Weights of a small GPT-style language model, trained from scratch on English Wikipedia: vocabulary 32768.
Each number is 128 + 24 x the weight over its row's rms, rounded and kept within 0 to 255. Layers, rows and columns count from 0. The size above them is the row's rms in percent of the matrix's.

# layer 6 MLP down (transposed), 3200x640, rms 0.033, rows 2624-2643, columns 160-239
size [106 101 106  96 103  91  99  95  98 100  86  83  96  99  93  90  97 104  94  88]
[[109 121 126 112 150 143 155 150  98 176 117 115 106 160 178 155 100 138 101  91 126 117 106  90 148 102 110 134 130 123 125 156 111 138 126 153  50 149 117 161 159 183 110 141 120 122 123 121 110 145 126 109 167 124  86 141 156  91 194 121 135  94 120 179 109 101 114 123 113 132 102 156 118 137 130 147  90 109 117 130]
 [190 140 122 139 150  89 131 167 112 113 119 138  88 118 117 135 115 105 106 156 118 130 128 164 158 116 142 176 105 129 126 100 111 131 158  96 178  97 125 143  96 115 166 149 109  81  96 119 125 121  93 100 100 217 151 138 152  89 118 135 114 182  91 155 150 110 147 148  92 149 125 170 131 136 129 111 126 101 138  98]
 [158 144 140 141 107 134 138 136 137 143 116 114 110 138 158 121 141 116 104 152 173 160 186 125 103 149  88 152 144 103 107 149 102 175 122 158 152 115 114 130 121 134 127 122 145 179 139 107 150 132 149 129 141  64 142 143 122 135 117 133 114 110 153 159 101 117 126 128 115 159 132  98 122 122 128 105 152 124  93 153]
 [134 100 139 156 102 118 130 147  96 145 136 136 114 130 133 155 122 123 173 118 135 132 116 124 157 119 120  96 130 130 110 109 122 137 144 161  94 102 134 150  94 132 128 127 137 118 112 129  91 110  96 120 132 133 149 157 118 121 118 171 130 143 139 112 105 120 129 134  88 110 145 150 126 101 126  71 147 111 135 140]
 [117  91 143 121 130 130 116 120 100 126 157 127 121 154 121 168 118 120 142 129 151 134  93 179 115 101  80 102 108 143  83 146 136 164 151 101  85 132  94  93 128 187 116 140 104 104 153  90 120 160 131 137 123 145 149 118 171 124 110 143 117 129 139 114 152 142 145 140 123 154 115 100 140 136 125 116 139 128 143 146]
 [136 104 168 107 146 175 133 103 159 164 130 181 120 149 132 154 110 184 130 116 151 132 118  90 130 129 159 123 146 120 145 126 133 121 115 141 165 157 129 125  67 133 110 145 108 142 151 137 123 139 132 156  88 204 110 140 116 136 143 133  89 107 129 123 112 117 114 155  76  83  90 144 146 114 102 144 129 143 156 137]
 [129  56  84 128 126 120 133 145 107 132 114 103 123 111 103 120  87 145 144 150 122 128 142 116 101 135 130 119 130 143  98 154 157 109 117 176 150 106 116 108  95 144  64 131 148 123  93 125 127 110  95 152  74 105 138 134 168 160 110 159 172 170 134 153 121 133 115 178 128 160 140 150 135 137 124 109 155 129 123 160]
 [ 81 127  90 137 119  88 138 120 115 146 102 112 125  97 119 162 147 115 144 111 122 123 121  68 128 113 100 137 141 109 105 154 109 146 179 181 134  93 104 143 142 120 137 121 104 152 113 149 124 138 100 119 116 125 140 113 118 103 118 144 149 154 126 133 124 137 122 122 146 152 134 118 166 132 133 145 151 118 100 103]
 [ 81 105 118 149 139 109 114 112 113 153  72 155 108 104 157 116 124 106 136 152 157 127 119 104 120 100 108  95  96 148 116  85  85 167 104 173  90 124 157 151 123 119 115 118 155 119  96 131 100 142 120 131 137 151 160 122 134 132  86 142 107 111 163 138 171 147 107 150 105 106 137 122 122 111 100 151 135 111 116 109]
 [ 97 171  92  86 119 164 155 138 142 133 145  79  97 137 134 109 137 131 104 139 156 157 149 124 133 134 110 154  80 128  96  94 117 153 143 154 121 148  82 122 146 132 100  92 146 130 203 118 165  94 186  70 102 119 150 105 105 159 107 124 138 148 140 146 130  85 123 161 131 154 133 106  90 154 111 145 153 124 125 124]
 [154 131 165  93 113 103 179 141 130 134 135 106 125 102 130 135 133 117 146 167 132 127 143 129 160 106 120 152 149 155 135  95 122 130 111 140 110 125 147 174 120 149 113 108 130 106 151 112 175  86  94 121 108 116 147 190 141 126 141  91 139 111 138 112 134 147 128 134 156 133 150  94 123 141 109 105 128 135  92 135]
 [106 123 127 136 126  92 189 103 138 118 116 140 153  88 117 109 120 138  92 149 125 145 137 134 158 134 135 150 130 101 115 138 138 132 162 134 113 154 125 139 100 128 115 118 143 176 149 127 131 145 126 158 121  98 136 140 143 107 141 101  83  95 135 159 134 156 115 123 130 106  67 159 138 161 153 134 105 124 112 176]
 [ 99 143 116 107 125 111 162 132 145 102 146 100 107 121  93 110 111 110 130 137  80 142  50 112 109 132 152 123 140 189 158 101 148 129 135 127 154 141 122 116 170 139  98 130 133 160 104 142 200 139 125 112 156  90 108 122 135 145 125 169 144 124 157 158 149 140 115 117 107 127 141 120 102 141 139 110 145 113  94 147]
 [119 111 150  87 106 142  89 122 109 132 105  93 101 118 125 139  99 160 157 128 108 106 101 130 101 143 180 149 171 131 109 143  84 127 115  87 117 113 119 129  91 120  71 104 119 161 130 138 112 141 130 115 135 110 116 118 156 106  87 100 103 107 119 129 108 115 172  83  92 132 108 123 110 143 150 120 136 137 140 126]
 [ 72 104 168 124 122  95 120 111 143 130 156 142 171 103 170 134 146 162 110 169 158 144 164 137 134 163 150 114 139 115 125 129 107 116 141 138 126 124 105 100  99 172 148 138  64  99 102 146 153 128 121 140 161  87 157 176 132 112 124 106 111  93 150 113 112  92 136  84 145  99 146 135 150 109 143 117 116  79 143 132]
 [142 111 122 118 129 155 120 163 171 115 126 134 144 107 102 113 125 120 114 143  83 107 106 158 134 116 132 130 160 132 163 128 149 153 165  84 121 125 115 163 135 109 135 139 160 124 172  93 123 112 154 152 106 164 129 108 112 156 107 118 143 135 108 105 144 126 143 136 125 152 101 109 103 125 153  82 144 143 137 146]
 [109 128 107 135  95 143 108 114 116 131  98 163  69 126 132 150 145 128 146 105 143 118 156 136 102 101 133 130 139 129  77 112  71 130 116 148 121 143  86 109 139 136 133 131 112 135 167 131 150 139 108 140 148  58 152 147 145 137 145 111 113 119 114 104 136 107 117 112 166 114 102 124 129 109 107  92 152 123 153 163]
 [ 90 178 160 128 133 153 117 116 146 135 101 150 162 129  99 165 107 121 134 136 184 114  87 126  87 104 154 138 139 132 143 110 131 186 117 149 137 142 126 147 110 134 152 146 111 129 121 128 147 153 105 167 104 121 148  98 132 129 135 126 197 134 102 121 127 128 155  86 138 131  94 139 164 180 106 152  69  60  82 125]
 [105 112 141 117 108 136 124 119 124 104 102  74  93 157 144 104 134 154  97 114 115 146 157 142 150 105 141 150 140 154  78  89 116 115 121 123 121 119  91 136 117 132 103 124 162  88 131 118 124 148  72 182 149  55  90 123 124  99 104 148 125 102 108 127 106 107 147 130 126 153 165 130 140 134  97 115 110 160 158 119]
 [128  96 145 130 114 125 190 151 128 134 122 102 116 124 137 152 109 104 122 164 137  98 110 105 111 153 114 125 101  85 158 158 154 134 114 114 127 105 152 150  90 127 116 124  97 175 128 103 128 105 127 167 122 131 134 149 132 140 106 142 105 117 148 139 128 134 149 169 130 133 103 124 122 110 152 176 154 147 145 118]]
# layer 6 MLP up, 3200x640, rms 0.0765, rows 2625-2644, columns 160-239
size [110 100  96  97  98 108  99  95 101  90  86  93  98 100  89  90 106 107  90  92]
[[128 133  87 137 116 126 120 113 148 140 188 110 130 122 142 117  92 128 126 145 134 127 113 128 126 129 101 145 116 138  95 119 168 138 115 129  99 115 148 138  72 123 116  67 109 120 181 126 112 147 110  87 163  89 126 102 156 138 114 147 126 147 142 150 139 135  94 140  93 185 126 113 136 146 102 126 106 128  88 111]
 [120 164  98 129 142 148 116 141  94 141  98 172  96 128 132 183 130 119 147 146 135 150 117 141 126 143 147  83 114 123 127 108 131 122 121 100  99 141 156 103 137  98 132 127  94 134 107 106 148 106 121 143  78 129  95 119 156 151 147  94 114  87 131 119 113  90  83 154 121 169 135 109 114 162 147  75 148 124  95 100]
 [117 130 146 109 106 143 101 114 133 150 144 115 119 126 123 177 124 165 117 107 114 140 127 110 112 139 133 155 133 161 178 130 141 130 132  88 139  88  96  99 135  92 141 121 162 156 162 140 136 168 118 166 103 131 146 108 128 177 109 108  90 131 146  64  99 134 113 139 155 119 173  91 159 126 118 153 104 109 151 107]
 [112 123 141 141 114 149 149 116 106  77 143 174 174  79 133 124 106 118 117 124 147 118 134 143 142 141 123 173 136 135 112 130 106 123 100  71 148 169  81 169 135 111 108 160 149 133 155 135  99  96 135 104  85 154 176 122 146 104 137 115  97 147 116 101 144 123 140 111  91  78 133 100  95 109 125 159  95 115 151  90]
 [150 137 134 127 139 113  95 104 100  94 110  96 101 121 136 115 150 144 117 166 156 135 152 123 151 106 123 127 108 159  85 112 134 154 133 105 164 139 140 134 170 130  93 145 135 131 176 112 173 113  71 152 102 128 118  94 157 135 183 175 161 132 132  89 122 116 154 113 136 122 105 146 116 156 138 114 134 174 156 130]
 [ 90 117 122 166 129 115 104 152 120 160 129 179 120 154 116 100 125 111 101  76 108 145 156 105  98 106 128 140 118 147 109 111 180 152 131 127 147 120  99 125 118 168 121 132 111 160 172 131 156  67 135 137 169 146 163 123 169 146 164 165 140 111 141  88  88 148 127  98 179 140 108  85 111 113 140 101 162 143 105 130]
 [170 119 155 132 139 122 137 128 103 138 142 122 141  56 122  99 152  80 163 171 123 105 139 118 102  95 113  99  98 125  86 149 123 124 125 150 124 170  97  85 122 111 113 153 132 127 151  67 111 141 152 157 123 140  95 125  67 135 146 135 161 153 156  78 125 123  92 119 152  63 133 130 124 136 162 133 127 139 162 117]
 [151 131 135 115 135 163 154 128 125 149 147 139 126  84 133 131 168  70 109 141  94  98 115 116  80 123 108 145 134 114  98 121 113 117 140 144 109 144 120 125 125 131 101 141 103 148 148 137 116 115 135 131 104 154 132 126 160 140 139  80 137 117 142 118 160  97 114 117 124 187 140  99  82  85 133  90 116 143  91 131]
 [109 119 171 121 103 143  64 129 127 104 107 143 103 186 130 126  81 149 106 132 117 135 135 128  87 129 121  80 180 115 115 129 124 120 138 110 121 123 162 100 131 150 115 125  95 145 128 127 116 131 127 134 135 126 121 103 110 137 101 130 134 138 170 124  72 149 110 115  88  46 137 113 128 145 123 118 127 136 163 116]
 [121 135  90 107 162 127 128 115 135 105 130 142 155 138 132 134 136  72 108 111 145 136 113 139 132 125 149 130 170 149 146 112 141 123 103 146 104 128 153  96 112 141 181 111 122 147 175 105 113 129 139  93 113 167 108 139 140 156 153 143 121 142 126 106 132 131 125 150 169 118 134 145 139  82 122 110 140 153 144 124]
 [ 93 137 140 132 172 120 125 144 129 166 129 140 136 129  77 112 122 174 131 109 116 141 165 134 129  86  93 149 150 140 101  73  96 127 121 120 129 110 133 137  66 154 102 121 119 137 121 125 119 164 118 168 132 141 112 166 129 115 173 153 111 106 122  89 163 106 121 147 120 139 152  96 162  75 117 146 100 121 143 162]
 [107 109 149  84 154 132 114 166 154 134 143  99 131  84 117 105 132 130 119 134 121 124 133 109 124  77 110 108 109 125 110 124 131 126 144  93 119 110 175 127 120 151 160 102 123  83 118 128 137 129 146 115 119 113 133 126 110 133 131 112 143  87 139 151  99 105 118 147  92 129 125 122 111 168 112 140 113 124  96 143]
 [135 156 100  97  91 167  90 145 122 109 143  97 151 168 109 157 129 105 129 100 119 158 130 142 131  80 164  97 162 117 149 117 183 157  97 118  86 123 131 147 105 131 130  83  95 115 103 178 129 103 128 144 135 142 128 123 181 152 116 162  59  93 144 150  93 144 150 159  92 107 140 128 138 143  98 133 102 136 147 109]
 [125 133 142 149 150 129 136 135 149 159 152 181 103 113 170  96 126 137 159 118 151 117 133 112 108 122 121 170 116 142 156 132 103 137 144 126 170 135 137 129  82 126 109  99 104 126 114 114 119  98 140 159 134 122 147 124  92 125 142 163 131 143 161 134 144 142 127 122 148 112 118 109 164 149 148 140 154 102 121 134]
 [137 124  64 135 115 148 128 153 156 103 156  92 138 101  84 137 132 139 154 118 139  92 114 134  96 130 124 134 141 151 122 171 104 148 123 118 139  88 162 117 139 129 118 114  87 156  99 157 141 113 137 135 133 181 139 143 108 125 124 117 111 133 136 158 179 112 145 117 114 103 125 163  81 129 142 118  57 156 105 172]
 [ 99 132 117 156 117 133 119 181 119  96 103 160 140 171 146 169  82 119 108 112 145 140 134 126 133 130 138 135  96 127 119 160 123 107 140 113 146 162 121  87 129 107 125 126 127 136 112 133 110 130 140 138 148 157 136 122 165 145 154 128 122 126 116 146 142 106 162 130 101 106 106 143 109 109 125 132 154 120 123 108]
 [137 138 126 140 107 131  82 104 147 159 142 140 164 115 136 126 132 148 125 109 120 141 126 165 121 136 156 135  81 109  90 115  92 116 177 162 134 139 136 130  65 140 116 130 109 135 131 120 113 150 127 109 152 102 101 129 115 134  95 133 137 113  96 157 130 169 161 136 108 135  96 109 155  89 143 165  89 163 112 166]
 [144 112 144 120 118 139 127 103 136 116 166 181  88 106 185 167  87 100  82 116 124 120 123 103 119 151 130 115 125  75 120 105 138 148 140  83 110 155 134  87 132 107 136 147 186 130 111 164 115 140 166 114 136 100 134 163 165 112 128 122 158 138 116 135 121 155 126 125  97 131 137 138 132 117 147 161 156 154 115 141]
 [121 117 102 109 148 163 142 100 102 152  97 154 111 100 147 110  89  98 127 135 139  90 107 138 151  92 142 133 196 134 153 116 147 120 127 139 147 151 135  84 114 146 140 104 105 138 113 110 132 130 102 137 208 126 127 113 135 193 119 107 120 110 117 114 137 131 117 131 107 133 105 143 147 138 129  90 152 134 105 138]
 [130 148 115 138 173 102 113 124 123 109 134 124 114  99 139  97 125 120 149 113 145 135 105 111 130 103 139 119 163 114 161 140 116 102 103 152 144 182 125  92  93 122 144 114  69 130 144 111 135 106 137 124 131 132 112 152 135  54 110 170 132 166 107  80 128 143 114 132 150 110 104 111 125 125  86 140 111 108 143 162]]